Weights of a small GPT-style language model, trained from scratch on English Wikipedia.
Size: width 256, 4 heads of 64, 7.12M parameters.
Architecture: LayerNorm before each block, learned positions, no biases in attention or MLP, tied embeddings.
Training: 279M tokens, 8521 steps.
Each number is 128 + 24 x the weight over the matrix's rms, rounded and kept within 0 to 255. Layers, rows and columns count from 0. Numbers have three digits each.

# layer 4 attention output (transposed), 256x256, rms 0.0463, rows 153-191, columns 64-127
108122149104102068089094074141148179077133129181133101079094162079137117115189118150110113144082108145154144110136194138103116149204119118099155098106085150107082138115145108140165162124116163
124147136072126136142138090195131090185129183139115140081175135127152129185135133108156141110066181109131127140136153140146138139147140121138096084132116076178102115076157126166144102135097124
110132154140134122135067172125133084112096095157085122073151061140117159082104133096154142104147153155156086085101129159114058132106123144096138129165122217114135152166136166107106177162137155
134170125118103119154125131096148114086123105156077077140183085035076148153101132180145171154101096145130130117150111108089164118169149127148145159125123122164123150155114133088197135141152073
103102148160078112156080062124087102133156178098119148154128077126108147141113107185073111158103107131108100157083164086139122097102123119135161180140156168103089131180096180112115128090107149
146126100078147160152069131157100138111142162156147188142104056106046164112111170142119125163155197109138151070143104096169170099069130085088128090084170125130063135107204154123135138179152124
110143171131089146099095124105150117078116111117140098095128136084133177092089195198138165160101092149106149187114132169158145112139135186156151064178130130100099109176100157107130106126107154
133150108136128143149159117090114068098124133167129132101131095128120069090124172132110146184115163122123139151085109187137100122104150117136141096131135124079114140143201151118134112153152155
132139178107153164144128214171060152150090092121162154166165168117109065105157115172140157107139138128130117122166130156126101121099127123137132089115159088117091162146136133133087099100147087
115154119115149128167136106138144115173114195125113127131104118144097130135129093098091145136090126149121123137136123130193146148156139138076099156137131102178065140125115119130145115129112144
110124162124124128103128172155195140090145056112066150152152121116129158102115096164147095097120097186112118156149177090142109132127095114135097109138116160143177134169066122090126155130149128
115142112111161145111121122143125131145151135152094139126121119122154156099131094095154131133124151118055107078112127190140140116102109133181117109141158159142183096123127164170147151096170141
134126117148115117135127149154090083152169183079106101117127098156096125108130167169119153118117127164200134113148093133142131140145068123231136136082222087152112115143070106152138109153102078
115198077124092138096110173124123159173152137103119153137079134096146072187139134100104127125137108156112145147089228142124145142184098142106101139068094095174076146120148175148087096175121070
102161136127198096161130132091153130175139096154165110083158122123064115125134153132134114140101162139168107109144074073105117165167120136146131105184149133134127118124094147153087113145149163
110076089118122130111117121137053145133155143139127136150121163113110188133124127075066157095157151131088110093128133124116115139153109152178086108146107147143111144067134151091106146187154167
151186116068100148157118114174131085131168155055178117160137117130115101079117134128086090115128198132123075132154133165112103141137142134128136154159141132196125099089161194129106135141092097
140153159106088118159163146158136136135143175081160163091104131084099135106128163073145084093130099069128105109179133162138175097138141171110160150107119062112116129127131083129135097120207123
073171146105101163103134115112118112105122124144115091118154098063124163151154132159112092084151132127147155120162067198119101126100114106137210198154167128144116036127123157130118162134104131
151151142166114115126132169107168136139111090092108123144148115101079115102149149139086106197170107141125097125119148109141148133083122121118142071129082111122124091181129043151135140125133171
137150105137164174140138141126134169113097092151099184095105099146164075120135054137147168139145146135119153126155108112097138142089160156159135135100150130095150098188136118101123137120108132
164128132154154117119146185074150144147174039148168157147133189225120118114076095141137097089046167177166125076120108163116101073101125139105131150119141152113112175150140115077089103168100108
117148090098088085111154168086134127126079126130107132126079107148102095157132140148127141129102149138115126067104114124085136098143096135151164115135109128079103164141103163124081136121119088
123146121133118143144136171113128149097129152114162183160122102126189174183124101152167154115104146160124083114137099161164096107177083125147127160127066147162110122120126123093140104155111178
159141128144134171118134137133146111123097143126124133109138143125128154178173162192121119156062068075101146173097084149131138120093133127105118103096138058069141099146161125139056151145113124
055189166160145077136150102154108129118160115134163094163143138172095124084127130119091124159125153110159109124138157092093136139166098148129133121097157153143054132126089154166171132214126109
164155146105131137135148125087130099151101160138115138178126120174094129158161078130114042122175119138171141126086114122057135118104148135138193173129115140125051236078088126144105143174144115
138073130058098171142137108184155142107101121160121130143119127159089119147100099130126142099143149150130142165171100176124121100090118110125104135079184138104127150132136137159085166175123172
148221127180068064135173149123123116123123063131153153082179063200144083114165127164139141136147049090101090184104167200151141148144115126099149141155185141091113159133187090143059134127135100
111175118124166086133139191145068103182095170131167144159080145092152084125112101145139116104127106141114074140144095102135165087119135136154188117144158104144110134159104121120080077135121153
151153094159155135074124119153136120132168120149125104136123114095179146167162098130116144143129094116170047114125112129127127121105168087115085079123131171089127145108145135113185092112094106
104118151096109157162111135062137143116167114134151189107144088191113148044085124164069126142127021101124188130092154132112138139070144098091178160127121123121113128137106133132127124070118150
152053111104156137148107106047084116173132149143149142127151100172133156146177105193124114140134120130129134129131163155179078100104084113113095153083086145124099140083102135133134114079054093
193126135073103053172166084086126105141116106122165101091132135067096127131133205113141101075141123110149114146099166099209138130123151086107143147155155132143092157115143174065127139095181119
112084126143135144068105066099142132145154173070148122108166163137125179123188166085171108165050132139114076113132237130144117166139151102139121087158141152093124109122099137115124119112132208
146126116131110086152155117072140143103129177137124094121121084128125159072085086147081135196149152150083117102099099102105154174117124071080164162127191067188160157135116138096188073187168143
136112125127127137132165142184078123161118124144151153079168163121144125110081125106165124187186111135137093138112140132082098126115148163107151116100171125097118111164118141092116130090228132
120141195074120140119097080142126139070078108119142080089129133166150095119170120142181153156104163123124175038163145080174127137146116121080152163123122149077107119056200080115184175127091106
115058153197135149136169155171154106151092127122119140120145127135104122090104189149113140174094151044079098185131151105144147115183115098101160120129142144191134139158040135172133109135115132
# layer 4 attention value, 256x256, rms 0.0434, rows 154-191, columns 64-127
114095141155115112149151097156136144124131078085069115159093112128185139106114122102076103135148181142083127149112098143146139104107130165135115200110121136105093045143086173091128065109127113
088156156090139107115114118113125092133105139140130118154108096123096124176137058119079169125101118143124150087187077116124168197104095110165129121092208107125157121104078189116060084069122171
126139178106077104110133086101117103137087156144120113104164137163123136155174112109071171113150122149108104160126143113111140151128092134140148079135119159147112062140112164125126121200111181
141114110107100129121133104075137139125124115145132125114087152108076173119153161092091121133117088114115072185184128094162098130115121122127136107105072122131105142089141107108104092098123186
148094126138121121131116135126148069112092128165128161116105112155119117099156101138091111142158096172142150152167196061107150159081148154150156153178060157140150172137103163094145108186125105
063174115187148148101113138102115109092198140114167143144165143127126151174104137093097115148084114132145089196119103089127132119056133086160118165094095085074112077102137130128152101128101124
129110144173128116147112146093124124102120112146169114174123123176099075148109147066095143107161089116160184111146060100149103163103108151078155164115197146125167134125200137172144135160119133
130081163127161093159110141089140124098096080158139108111146142092189101146107088108218115151179205131096110085130149104117147131168103099129133145156086098145183157116143105150139145121122132
047125148155164144104128151115111133131116107148123115078147114145069149094183058158143139086157096090176084144133203144162124145115151114116143101181139119122117151155094141069099148147140090
131140073078133114142140106189119112102149109148117102178046156125095134110121139118142122149129163128116102062152166166142145134145143107196162140156144098147117074118098150101184079162115142
161141172102047130143116112197108141146144093168044177105124081125055157063135103066118123220089097174177108087137195192156128146124143120125120119096145123151085133137091127152134123098107112
151074145144122149126071082129107147164151151102151119134126149098093144161134085137123081075109105125110144134122063178117117079164162142139174139111138129112122099143159099084084133084151158
102133207154136161178118119148158135150104105141125161116110147112113081097156142108077151128095172132127118148133111148101117097120133143093101150186110116102111158138113183102151143142115084
129069123130190140132096110050116137145187125135129160164103108111110088143123129186149121127126128125100126073191110098158101084174115135128117120107156109134112135103087114110086178088138171
136126149109104173122122156141151135148123114092116104133140146133131101141104126069123129135170150160063118127132080137100157110155106150100135164071121150121132162121163156134135145120103099
106160106126158137143151122175139133136114094118167166131145122163106154054144116170111140087153161139074142143134137163056169105100128147075099093152148213138199167105186127161093147120121101
108129177162069098100125171091167184159111141069162083133111104189155127141120164119134156121157146090184127138132183128103091130152145151131144083131174161066130085154095098135161134087144151
115126158179132158124148067104089104170158151166165127149172142161193202058115135156090152093155100137194102077114107107154117139122105112103155107076109162155106119127052172052087097124157143
063073112101115116107138106164130122106194186154156116168109096149129154113103154119172072142124109150093104173149108126206178143140148126114131109079186154126166085124124156133192172177097119
155108117109166109145136132077134128141166137167132109140073172156175127118145115152123131154139101117108146096182124153121115216073141112111128087196160136135113115138135151088117110147145106
130146165128185095140091165127120131183134138117138128119053092113108164183133094110140139129156173052108123103124150128126139128141115116200141153123122125144122116100100128153109100104131104
088110167139103108127121183163148116107125140166105163082108176163078093099229118142149112078118131128101109062181107117161055142166163151126111135101174115115163106156089147170129104142161098
091119119134213097125082110122125075084091154109107161107132101162131111092109057177088133150099103156124103139170114083117111059126120109104155145110200142116138078133075160142154087149132134
128038113088111097088101166120112086113100133132158153157106102100126125121093210139163085142179108130163140153154144166128095111131160082193141167155125158138146074131196078124130109199160110
190174175108181174104130167142120158147108120089089130099087099095047117102189075124147126152118135073079131046153115118077188141155146152132141077110153197135132145144036081128139147139122143
111150173203113175137129101150123121121111104087161135118118195149143090052144142085168094065165149119131108049126113093143166115077103180168127079132144126134130174106168133081155055132091141
191201076096128144076117165149128141127098089085109111118109101202173118095145091117151057163123138140220141140080146131094125154139126104158119143159127183163103072100116133127155146180125129
111165111104126138166132104098105138176157076144130093169134107160176079116068103113123151085173070145093148180178129138124118135163093104092133092142149127176079095112185138120126137189148119
209054179165099103125088129147107094088188112145088134149092125126155132117121107120195152078171119097123141108123111141099130124121149107106121109122135172088133113139166156118146127087155205
136135158124141099099113102168106138173116119173141134101114092157096051112110149173117177081140141095102127113105149132192151166165136122185129128159138091111140110135154135150120134147097125
092116177106147076120119153101122181097156207139090132068132119213167156090134098110100136134116137117117111126124123162099182084121139103172106125085176133146123131118208129093101111087123184
093140094132094106114143115112127084134119130133115147112126175157155112096150119149149097160139189146121145154122192143136150163181147115173119155080110150053074177147149159074124145136094141
168146139091137132115089117058107076118127111042083132135177158121169130139152133106188108102149130132087154141061092109164115116171138152134151089132109096174118141105142179212127116123137119
110077173144124116159145168064131129166150088115131114117105150192121171170184140157112138147114138118083119123122108092114179145126176123195087114129132127144093184145113152080085142098112130
149117142152127186160109106084143133117162133154153107118139157172103164131105114159154104128142028194157112054133096114136158130160154118144125155141157157145114146131126110150150094097069123
059170135133078163140094158091143154160115132155124132132165156181057131122132116098184140184113071109121156138100103159164079062117089098125171165088120140165119111122136160116121127117166157
106162076016125149119142194170124086111111095110142150121151132099159104141153057156140204080128134106157125118132137135094161138137112126167106180127123096079105129123155192116160161069119122
073124115153141153145103103155126150141105085145130140153146172152119139120122159111116077184064091075150111169117151125132161104141122128126129092176139146119107103133143115122160076126194191
# layer 4 attention query, 256x256, rms 0.0614, rows 192-203, columns 64-127
122159171162094167076117119135110141112086118143100111115120141132126135117124119110120181104141150074141132084129111139116115121160150166126100146140128139127120111152157146099114102136086081
104145137150141118142142117100134101130143135165148158120136158149146133111115142114166133092127115125151123160118097121108170154101121139145109117144116089126121134126141159122120139147081142
109141091072128089121141128122134142132118151108094122113177139130132149093114159144123114095123146168130157109151134134134142133145173140171112174134101033105132147124132113110116121123117136
191122114109127121130123166150125115127111118090114144100094136137127135117121120127139115165167150146131150146170127122173108104131100093132118147102106123124076163146139102121147115150154122
125109146093122132117133176102127119110122090136145141097141144132142104137129128123104112110130138145106102136129120141132159171125116133122116108134142168121113143113073084143131142123150117
098138137134129119120133137146154117120159132128131150160140122159097111171134211116117109086158123095147137109107119148123176078122137113120092127153120103160141097132152133138142128089122154
105100147108110134140165163148110115181197078150127138142097088113125135089070136131146127094143142122100130128131112112125150145126125127113126095139150097171086148156120085144141119131119103
075116116114132163117132098130090113151119138132109164114173147133153190099135179128111146121141137147109094138148107123172163095135099144077098113150178140107184098132095132115099143152110109
144104124110123137110124129144150145125148122129161126109111133131124135119125090146137160121147151114155139112080144148106133126137161168128125134186147130133127133088133131151157122194136104
155130120117067102146157156121145152155103136152138134171093150134076110119113101091128139151128088160132144132123155119160105176153129142157129159118135158095144116106173097126118110116147080
127152091133107132154104157139123152145153126121085112128091132093115116138124107177126125158112160107091116180149136126151072150074117118084146155101148090076130100132129170120132138100098134
170098151129137137155131142140107120125124126112085073168142136078114102084123128113130126107125155117160128130135127161114130147102143145136162109144066126101140108143110137119121125108123144
# layer 4 attention key, 256x256, rms 0.0583, rows 192-202, columns 64-127
160106123127126150114136082141075110131153138070079161128112102126082160159160121177127146141155108102129183114174168149128157116124140096140104151135151160136133094110128106093153150158116144
117130155114124121131126127126128112123122130124119109123123130153109125112152130095143132122133142157140139129121150162134147137125112032118104101117170113135151117094122159117127153086133107
113108131134117127124087089121124107118105137145087144089186102069131147140164143169124119132146136117142107103181144136132137167148152180089183137128068082145138137131129111170138104109149166
142128134155150099124099130144195144129123115143170158130127150091085144129085086124137084171129161105092120110119158138104110137182171132130158135128150116095101106144113109073107136134137102
129140109130140133133132123142095109135145122141137134130142131139135133141116120140115093119114151122123067116149094120158152137151101195123143125150145144076123151158137109127121100178129162
108139115124107114096136139159175112170136108112128111142140150091129121140162125124110111133189143101125109098116163140096127163085172099123104069131110093092129132122130120146125080099119110
133111147172149138115129134112127122120116108128092127146085101134095143145085116126120107096158130114125079076156145177129115146139126116130156096135125135143153158141101130109114129122117084
135138111145115146128109135137117108121123126104120123165097163077113146130135122132119113112118119127126124095163152143118120130111120090045105113120098134098156113106154091154122139132136136
168132126116091124121125112132082121146124152097129159121156115143121119155135156134136140111142115101126125107132174163145111143133123219143140148141115159133113141171146147146119120140132149
144159111108151115148098122160186152124126150140147135149153144185124077143102109105101127142114109123168151142119103154158140091132095084173094153123123153111141119062124140095134129154082122
126103157070105069139148113166100126146215092121174132150168110129106085123120122115172088101142146107067090148129145089116082139126130107120130150139146111121131134130160163094111138176083166